python train.py --num_hidden_layers=16 --hidden_size=160 --num_attention_heads=4 --num_key_value_heads=4 --head_dim=32 --intermediate_size=448 --vocab_size=16188 --hidden_act="swiglu" --norm="layernorm" --norm_place="pre" --norm_eps=1e-05 --positions="rope" --rope_theta=10000.0 --rope_fraction=1.0 --qk_norm=false --attn_scale=0.177 --bias="none" --tie_word_embeddings=false --parallel_block=false --init="uniform" --init_std_qkv=0.0455 --init_std_o=0.0565 --init_std_up=0.0651 --init_std_down=0.0651 --optimizer="soap_variant" --learning_rate=0.00823 --lr_mult_up=0.68 --lr_head=0.0119 --max_grad_norm=0.5 --warmup_steps=200 --schedule="wsd" --decay_fraction=1.0 --decay_shape="linear" --final_lr_fraction=0.1 --batch_tokens=131072 --max_seq_len=512 --doc_mask=true --train_tokens=500500000 --max_steps=3819 --dataset="wikipedia_en"
Each number is 128 + 32 x the weight over its row's rms, rounded and kept within 0 to 255. Layers, rows and columns count from 0. Numbers have three digits each. The size before them is the row's rms in percent of the matrix's.

# layer 3 attention key, 128x160, rms 0.0454, rows 86-95, columns 0-159
101:119141101081078141173108129133090092108139137129122098114122112194148143138124183122081113064065057100149137045185115114124138162169140171145123094156114187126099182162136113052125121194148133126122163095142118162132199121097119151059099134137026105135151085114101150147155140117144152128126092196169143089113123162090137120156088117160124139110167098169161108149120140145117199182117105103165084142068116159120132123133162179126118142112147098093089106122151130167113144125070140
099:143144143166135145160124100148125056140155089141075129142076140104128069132169138139109225147114183167138192117110123150131110076128127146118146113145101166122142132176112129165153103104149134092126130123099075149103094127089095092122149069176158080203105104078138155129094106088145109094130103168130113086151102122151072096155166169113108189138147167125127094079143178143101101162143068157119161107125144169100104072176161076073120153127059146115115076152107081168145075151159094
099:074147101130154142124142122073060130162096113138157154141143165124123141109044121111118098140149143181120083080145181139144137179140097150126092156139130203141135177159083158141092065146159081071132077191117108087109127154118166097149146121107104105126112131143119125106151198095121162112160130117126184175105119114168142117150147182142106075085077165142107129091163155131171125143133061114148117096152108102122108174148129119125125170160142163127204091144173036074145185166149103
098:121128094135106096081160152157136156166199154152206104113156145063058162142078102122143159187107134063096130154105112176079164095076081168137117115108139133082140121147087108105144137132103167118110133136112109150127121150150109128135131161148148140162103159081157134141105125105142090075094118146089069120095150078093159103121210081166074114158139114130096117092056118096097164093116111145166158110141150150146095149184141115065125060092081175092076148150155111104090095140124170
114:151128063119116196136094097128211102127082198199106129139162131149123114155148076083125063122144128171083103133090126125126182137122121133090164090165107135112148078169144125086129159158072131155161119189058110186164131106124102122106152154132089097107148102148134136128113102164101142088104129111144163135133115123149216133166116132141171099137196171177133139122159134115092083144149162115138133127186105154107132146144120111130219135050162097201097153123129128095082133120137090
101:132065120127138150084189096112117149134148203139054123132130090126110145068144109117147155197168158139103181144160098180154146188148138111121169130100072072095100101138103053117154116169167080080095153145122128116113159137100130154134159098125125159163105096150112132120027109121088067140100125149131128151119130130138086156162119148154108145120160147184103125127092191194110142126127071122119054136129133142137160090123182080106131109070124150131158178115126122145089195136081147
100:084132092083143113142081096112158150098091114151129180149167170108155110168130138109136121113178137071138153165105174107146118127144160088138109133082149162107160138098179187148130136100116084114134073098081089128163088116138154094133163135113041151152077100181142093098120090124192151140159113154162155165179088061114140124180151123141118134100084142132115132129104130109072151146124184205161146155154127101117111219143133118162181152168161133190121102105135134187094123093148052
097:148129158165067092095156168109203143134071132081112151129155131122122118125130147156149125142173096110130071133148151138155112172167096078128087093092149113131203120113076122166131135144106175152150096109141046100172089135148094133166102131149068096126107147101133065115162143125142104176179225092150069138092154134141123097118119130113187165136049130159174126092123136106174137067124142135117152123105136171101115151083139181097106108123079130186173133107119094088135175110090090
106:116123171141098124075137092149140127170124131114094150098097121084117115066118103188128137168156120148109170089191056094114144167151131098122106128089116150122107134106144133147148120119207184088176167149118074111110093127147131157102178158126088077105172121116111181163107071135170083092079167136152142170092155137124123149185110132129127124102122159148147185151205113085100143108078068141198075134112128119148175129120113178094113139059112088078084080159181129134149147126144084
099:098129143164153099119152085080092111157099085127169129095144093149108169160182105122122079166102057100108120148160202050159076061167181102099131169136149103142128182108066154130173102153169133144090147100156114143126130112085084121156124123130114149147140139102099153069118105152104186082155120147129182138132166120105101079143163162137126103119088126130115110108033169156086115117138121151191153120157121152177150157097144152107166124158078170121187150169096097139107136064156157
# layer 3 attention query, 128x160, rms 0.0454, rows 87-95, columns 0-159
101:124084137088103152112156099095120137156093123098139103092114112185121152187152115135135119090162137117136083139131144063111138132105068102153115161099110180159171067096145133098116144201163156087154101129149081176100075152067161167139136092190141138138143031180102149120169047132106129134146097134054096138112135164139124118158179149140082052123132087126144090119110134108103131130114174130112114126165091161136138118144141112090122078145222110137125083098151103083150117163131183
107:142118107187095107124135133072091131139196131107137162078121195123139157120094120120111122109124126128127121128169094216121103129086134150114134114111121112119144095123117113133186125140157212092122141117153056147123120133073175103092059157137109110103133119090109105072121093109135169074069094154148124067126097126102130073150105183099106157161195124161159180169162118173141171097086134155099135129142185077153223144084111125138115151113156086140144170105112110118135172165192111
093:148160187127182155135121135163104105140084101135150178064061106123115070169096160042092115147127119186132030111090118138181082184105142096125138051128112157157103114210142121095151132148169151103162090104153148117105149147136095107094057057137127111127083153140122119107116170134095147123116116123090152127074174129078180193146110111166133108134119157107171110195098143114107086123132113140144115138094099123141077136091105149091122125135131144138110101132146099169162138083104090
116:100077116106118077154132158120074147121116078151117154176132119072095087073120081136164166137167139093155140142158143104142112148108150151138146169100120191208104148130080135133134129132161153117103165072155175058154129107181116134111128176129105090160033072113148144099124135138133126149151180105091065152149108136123135109146158108137102165107211224132128147130146127069102071109102124155116110188080126094108121129087110156098143058110075124177158159127124131161124122135139165
108:068103157117149144067155148147172099113078111155138085134080187140130176153168091103097146113162154142137151122091150104190135099105188106158147112125144137161083090136161143079189125146119118072071137149122132154149162162141119150107124105161120066146106115145108166079090116134049124138187087143085103137140062142113097119153155097090119129095142045139114104158146118106166145128110169122107107114146060157113076148138073087142164127110152113090170197097129113159115224102123145
104:141091158161063119141144199114109190142136090086049108149143097146146117113108152119142166162131091153084202086132109096112101173059112175115095135151196060144159155132113063077133127166128133127097159144137133124149085128123080119074113175129120077138101173187146172183157158137096163144105096101128132107165129087111133093077151165109096158149127120126132164112126182136153060164146130162114125086129158131090163106147138138120131137080058165111130097121096068084167086124150132
103:120178079164137124147131113146095147139165127174187116123143135112123139101118128174101132142093120128136152116145129131114141076068159114163136124124172117143100145109139104087131114071160154155113107109157044135109107162168066226108082129108149145120090138107144179133177105228142172114113091153138167179130125092134134165130053140119176106109252210117121114142107098103130053133194124118133115161134153097148192121106118137118158171125140142116133102171121095151143107113121145
102:135099113172163061103139098151143141141134222147108149091090125166078106135106110090142078110094124125125093143067154117103104119183140120125137157091184146101118105189139094108140183158093161143158148081159102172171118142167147174112148152080141095102111112154177102130067136104105151108173059050098077120162100109131122092192146137147193132130150099118093093124134169160127130157133163106162164185199136090106110138124101111171100165091165150142103109104104160101150168139071161
098:095168185161110152091114066125092026147087116128120160121100132130065116118134122050087104153143156106113135125192090117137095172133105150124096171140149133136124120145141138168085141112142124122120086133091170176136099199145080152135159173196109129128159122180108161161127111184116128140101160123142131121085144069083168133131134132110131184116105141114136163154153170114157150114172081122148135130097174196164162112066134139126166175143197149130152079097153054142063085111112140
# layer 3 attention value, 128x160, rms 0.0455, rows 64-74, columns 0-159
087:173092141134108127180139113072137118113108173150134115088140179182132085100102157110099141077079118038151153179118129096108086156127104082117132122162127128164098150153089125168143136084179125134100109090119080187113126097086141162159105119197129134145120149168142116074113115076112119129142113118118130105167109121178178132145185137177090141131101094142209098131143093096110187112111152134123115150096073073161186105192101130101134083185202108090116143134111109193123127133118071
090:174150150195110122122094133113114159113132145159133150082170162117096101159101065154139153145093182145135130175150126134138099111155160145148136123147172127156132097188122113177108125225125077128094059171079097159187169145129157074128104105144136164092126085126083109132107153113090129162136117137176120119190113063158115108062114096074192125124124127089171141132124101170161096091114142082110115119173132116169111148110213126117165153091064099129148123144127132091115035104111114
085:149126043073152141150084122131177069097098158113183142144121156160125144066085127119069096117146114143090108140114151113123094156066157129159141135129103112157114144085099158126114110105129095126076106098082132107125192093131163150170101156123074071082131131153165108166112155154173166113142171146092170135173178042149104097141138189134188128158142118119124177121159177118139153069153106195131120175155093097105143088111121103130132130125172154120138148072159179160141174078097167
088:145086076063108137137157095091131131049172101155106186094158108105140114124133134155148093077143152176098161128091178119148159139043079042107077198151095110119095059158099158097121170125080123152147154126124159111159140179140139130124159135078120126110107075114188132086131100120155176096129137143157058118158067122108158128100148118090073097152102152152113090122099128180152125121121174114157150107124153163125175153161142083121133128127113153178115158094148100172082117165098152
085:188104122140127122092093189183119116120100161079129146166140151154086069155124118113051076107083145101141091146137047117110077165106135123127101106127170168097104110108123107107162159130186135176107152149058127167117135097096141163111098138118186137133116166140118158183152191129124183151149123105099131116144146134128084120128197129080121103144126076158073105169152180101156137124104138105122163130100089107135185113178113135155128073074097059096098090090172107119107061122168098
084:118173113143133127100118134177106170144079111118117167117179143127130142172181119127117128115130086104132124128135141217081078188138086139229133149128099128096152187084108128109081116098051124130068138104095135093145086086168053111138126110144094145141166106113129153109113109181121164083128183177162114109158078130082125131142172143177141120123136155145140094154134086152059100136094166152139128132187128103093119166100149123142147131074103093187086089122094145155110125147079204
094:123149106113150097155110113121137184139172168087149153184110112151143184172140103137122141109130132098135158159124162121147121159121075122101169128144154162162153116124146189113125124146138059124098111177114125141127069083121125098072065216137128145067141106155125109135150123153207178148134154129121114053091080158121138095159076204115125071131173174120105147130123150127138094119146148161119111130162113112104133228160106143130205089162141096169168145102118111096080057115160091
090:073134111134159078075144085109121146123097121177113103097156157148074116117112091105128117120106140114143089127168145155097135109134162112119194119139071116116107073128144153132066190094101070151154112057148133145153205154088149156153092066111172153196190137140140129137114097158086094131116187094226171136179164112125105112136135116108107140087100133112100119199123143120166140119195152160160119153114099109144131088049111121126064144153165104161123173136144146132155103092150147
086:107127208166103142109157058147141186151130123125140057106187136175188110106148140111168144133129109111163076117146103167155199125140083150106212157097107117102127094108095153137144116118077173117168142114174091130155093141106107149181113129105059107164080166105111072160163130127156141165137093098085145106066157136167116147140136147154094162116118151164124116130144172110126130200127132087108122138125169137163114104128046132187097156133120129121193163131092115146074128150054138
083:108131126117099156106114149123112135158190090119068059118117147096135170165165065171079161148135114127100090158148148082098108105051216159163151085103117090132171130139133107143112113123165115120081101162176110106133120164139134131105133113157130102162157155132096133151118149110178106083083229144143098147061142135095117104118133145160125095085140096115154130123127077078204134134155146125131159121120118141179144059129149095087095060115186095070078093112161114132185145123138170
087:148120091151192111086146108135120126082139066183158159135159073096093145109102123143172171152117108158158149097116191167179159114063128157092204056075139166087170175178110089116125115107126071151118090101122145155111104143097100094126119100111124101150056131090130118155102076089110153116158088150122074098123180087092117153144090113120163090102058152216077163091097152122121161159144115106159122149154150110136149135093120135102154145106132157180109147100103125130097141181152130
# layer 3 attention output (transposed), 128x160, rms 0.0568, rows 64-74, columns 0-159
098:121130142123162111105100115148145168180127153103155167201072150097125155117175095141127140115119161151166165148170143155172167143143210130164148086096182115130165085097182149096127091148084092121159125164158159119094137121185138170083142171126103177106147148151119106105117162185083115120102096099110142145117075102124150219086108112107179062154106126071177153145141177103137112132140165097153152126166117184086123126148163111086170094182116159168157112105173109124096188155105169
096:128074121176094100119179083148113150124130089068159150138106096175167150154126141130164144126074185147116140148077133150123138148099153148063116149123175097152187172067108118066133164099073111157110157099069106123096178129111116127141178136142155139160091139209147136139127122071152152134187087109162152174110152207140127144098150179140140140141098150100088131071075115170118086174079102149184105154164076156103112142130111086142109124095091141089125119175170107131156147140167083
094:131183178148133185136106104181116098154140102122115130158086110112129174167124126140170110125103155082112123127089095153117123086119107117131109146149083102139178145105168110138119116173120162107203091141196083142140104169112142135093136106127159148146126080127130111074115071074157069102099040081118142153131063094090090134155137073104147117077090128116185146104109101129108050091116146156137080153092128151113161135125168111107089188138161086170081198099073098076118165095116120
098:125135130142146125088106124106100105137103134133138140165076105143127147083082151144149121157086126140127116158151160105107081064129166120184196135121117138111191160106115076140110156170147076108131063118100144059150153101090161102132090057129127140104094146081117125118101150091104157157150143096081122098125125142194168098115105066140166111091130089166155134166131102109126136139193121157114125108085157117140118000111156140112101095144129126064126056107157114144135206166188091
093:123129081154148198122113157073140126144189070159091141084154088116170131120146134191161150119142097084089129128081148180153151142055172122187099095132207061109111183174138117097085110143137093094100130097138113110096136126073047131113152101134150109174110127165119093145134129154103102135103093162076094123128133107135136152123150118113114139172092132149184130105108111142099053148131083151102174169189103136165101151115107108110148095154129205156142121165102162117091162164072109
097:088084123060141125169109133040109085108202149140090054095057140096087116105097118120138139124209131147119100170120138119095111095084135146095124163125131136102140063151127138131152182180113105148131168154098132196159078180112136111186122122106108170117150139109142119139091090110118071105167033092080108152126113139081154093171074140152119113139128108123157146130088143111147112123135099092174083143122123129116125051152136090134069101150155151115144143129198163135153152096134137
104:164159165134138151109181116125169124134123140143160145111093246160107131135159119150087128107127156168146087079095171131172138125174184095116112063138113114092136156163138096168130093127066143141128131153124087092145165155113107100168149073122125165149163181107114125125121125088065086141124087100126155124108174139153098143129147100094072139161076097199112104128145069206094173113135112077172102140163172110144099131123080120156136119189135162087062125166130147099157168146102071
092:116198182111075175134086088121148077095169086124153126164121110115120163161129071119125094155204074139106119160138158089104166120122075137099125182095155059111178156092119106081131085119122069058114117132112086121103158080092137085108152143135085168118142124168162094106109177117091138138165104132146098156153058142112118152144130128156173115133090134141089181114145082098140131065132139090178165117048119116146151153162175157124106093168122101136147131090152164153104080119103078
091:154167137125114133113152118138142141139127161106092082121109114135181185118142166136124109108161111041140145166147145098166176160161115095118071110154116154146120161088125122168074121099163096142082108152134195119152146107163151133109199140141188136094162168166130135101134180093108082089095157137179097107163114112095170091113064132156170118143166052105086073165144129124117178121187081133142147046116157165128148210144164176104096130105123148154098110120159150117181095130177162
094:152135139064116104099115199145140135135100098177146127149161115102074141129124067163137143209140148138095145144176075163145121164165112122158113143127159144140115107134132080127132126143125091103130134124093224143130126105113105148135046149082131119120143107109117143176118031070128138166132125131157099105168207122134101122150118090079142181144142167123111120132164165176122091100098134168155131178137079201120140184200127155084170172136091069143192142152159144130097127139126090
095:102136099149089117154145145121145129194143104126145130056171135126157119124145120123114107120103140128133156079143090109157101183142128160131059176100138170080156159132124151169104136165163135166149083148103124187125120149199149164110143126193136122126162137140092146087184141172085106147164151138128147175170089178176091084130097165098085159098197124156069107156132068184153150134138129110045085179093135153123104070152186146189070094072121095107143122132101147135117170135118144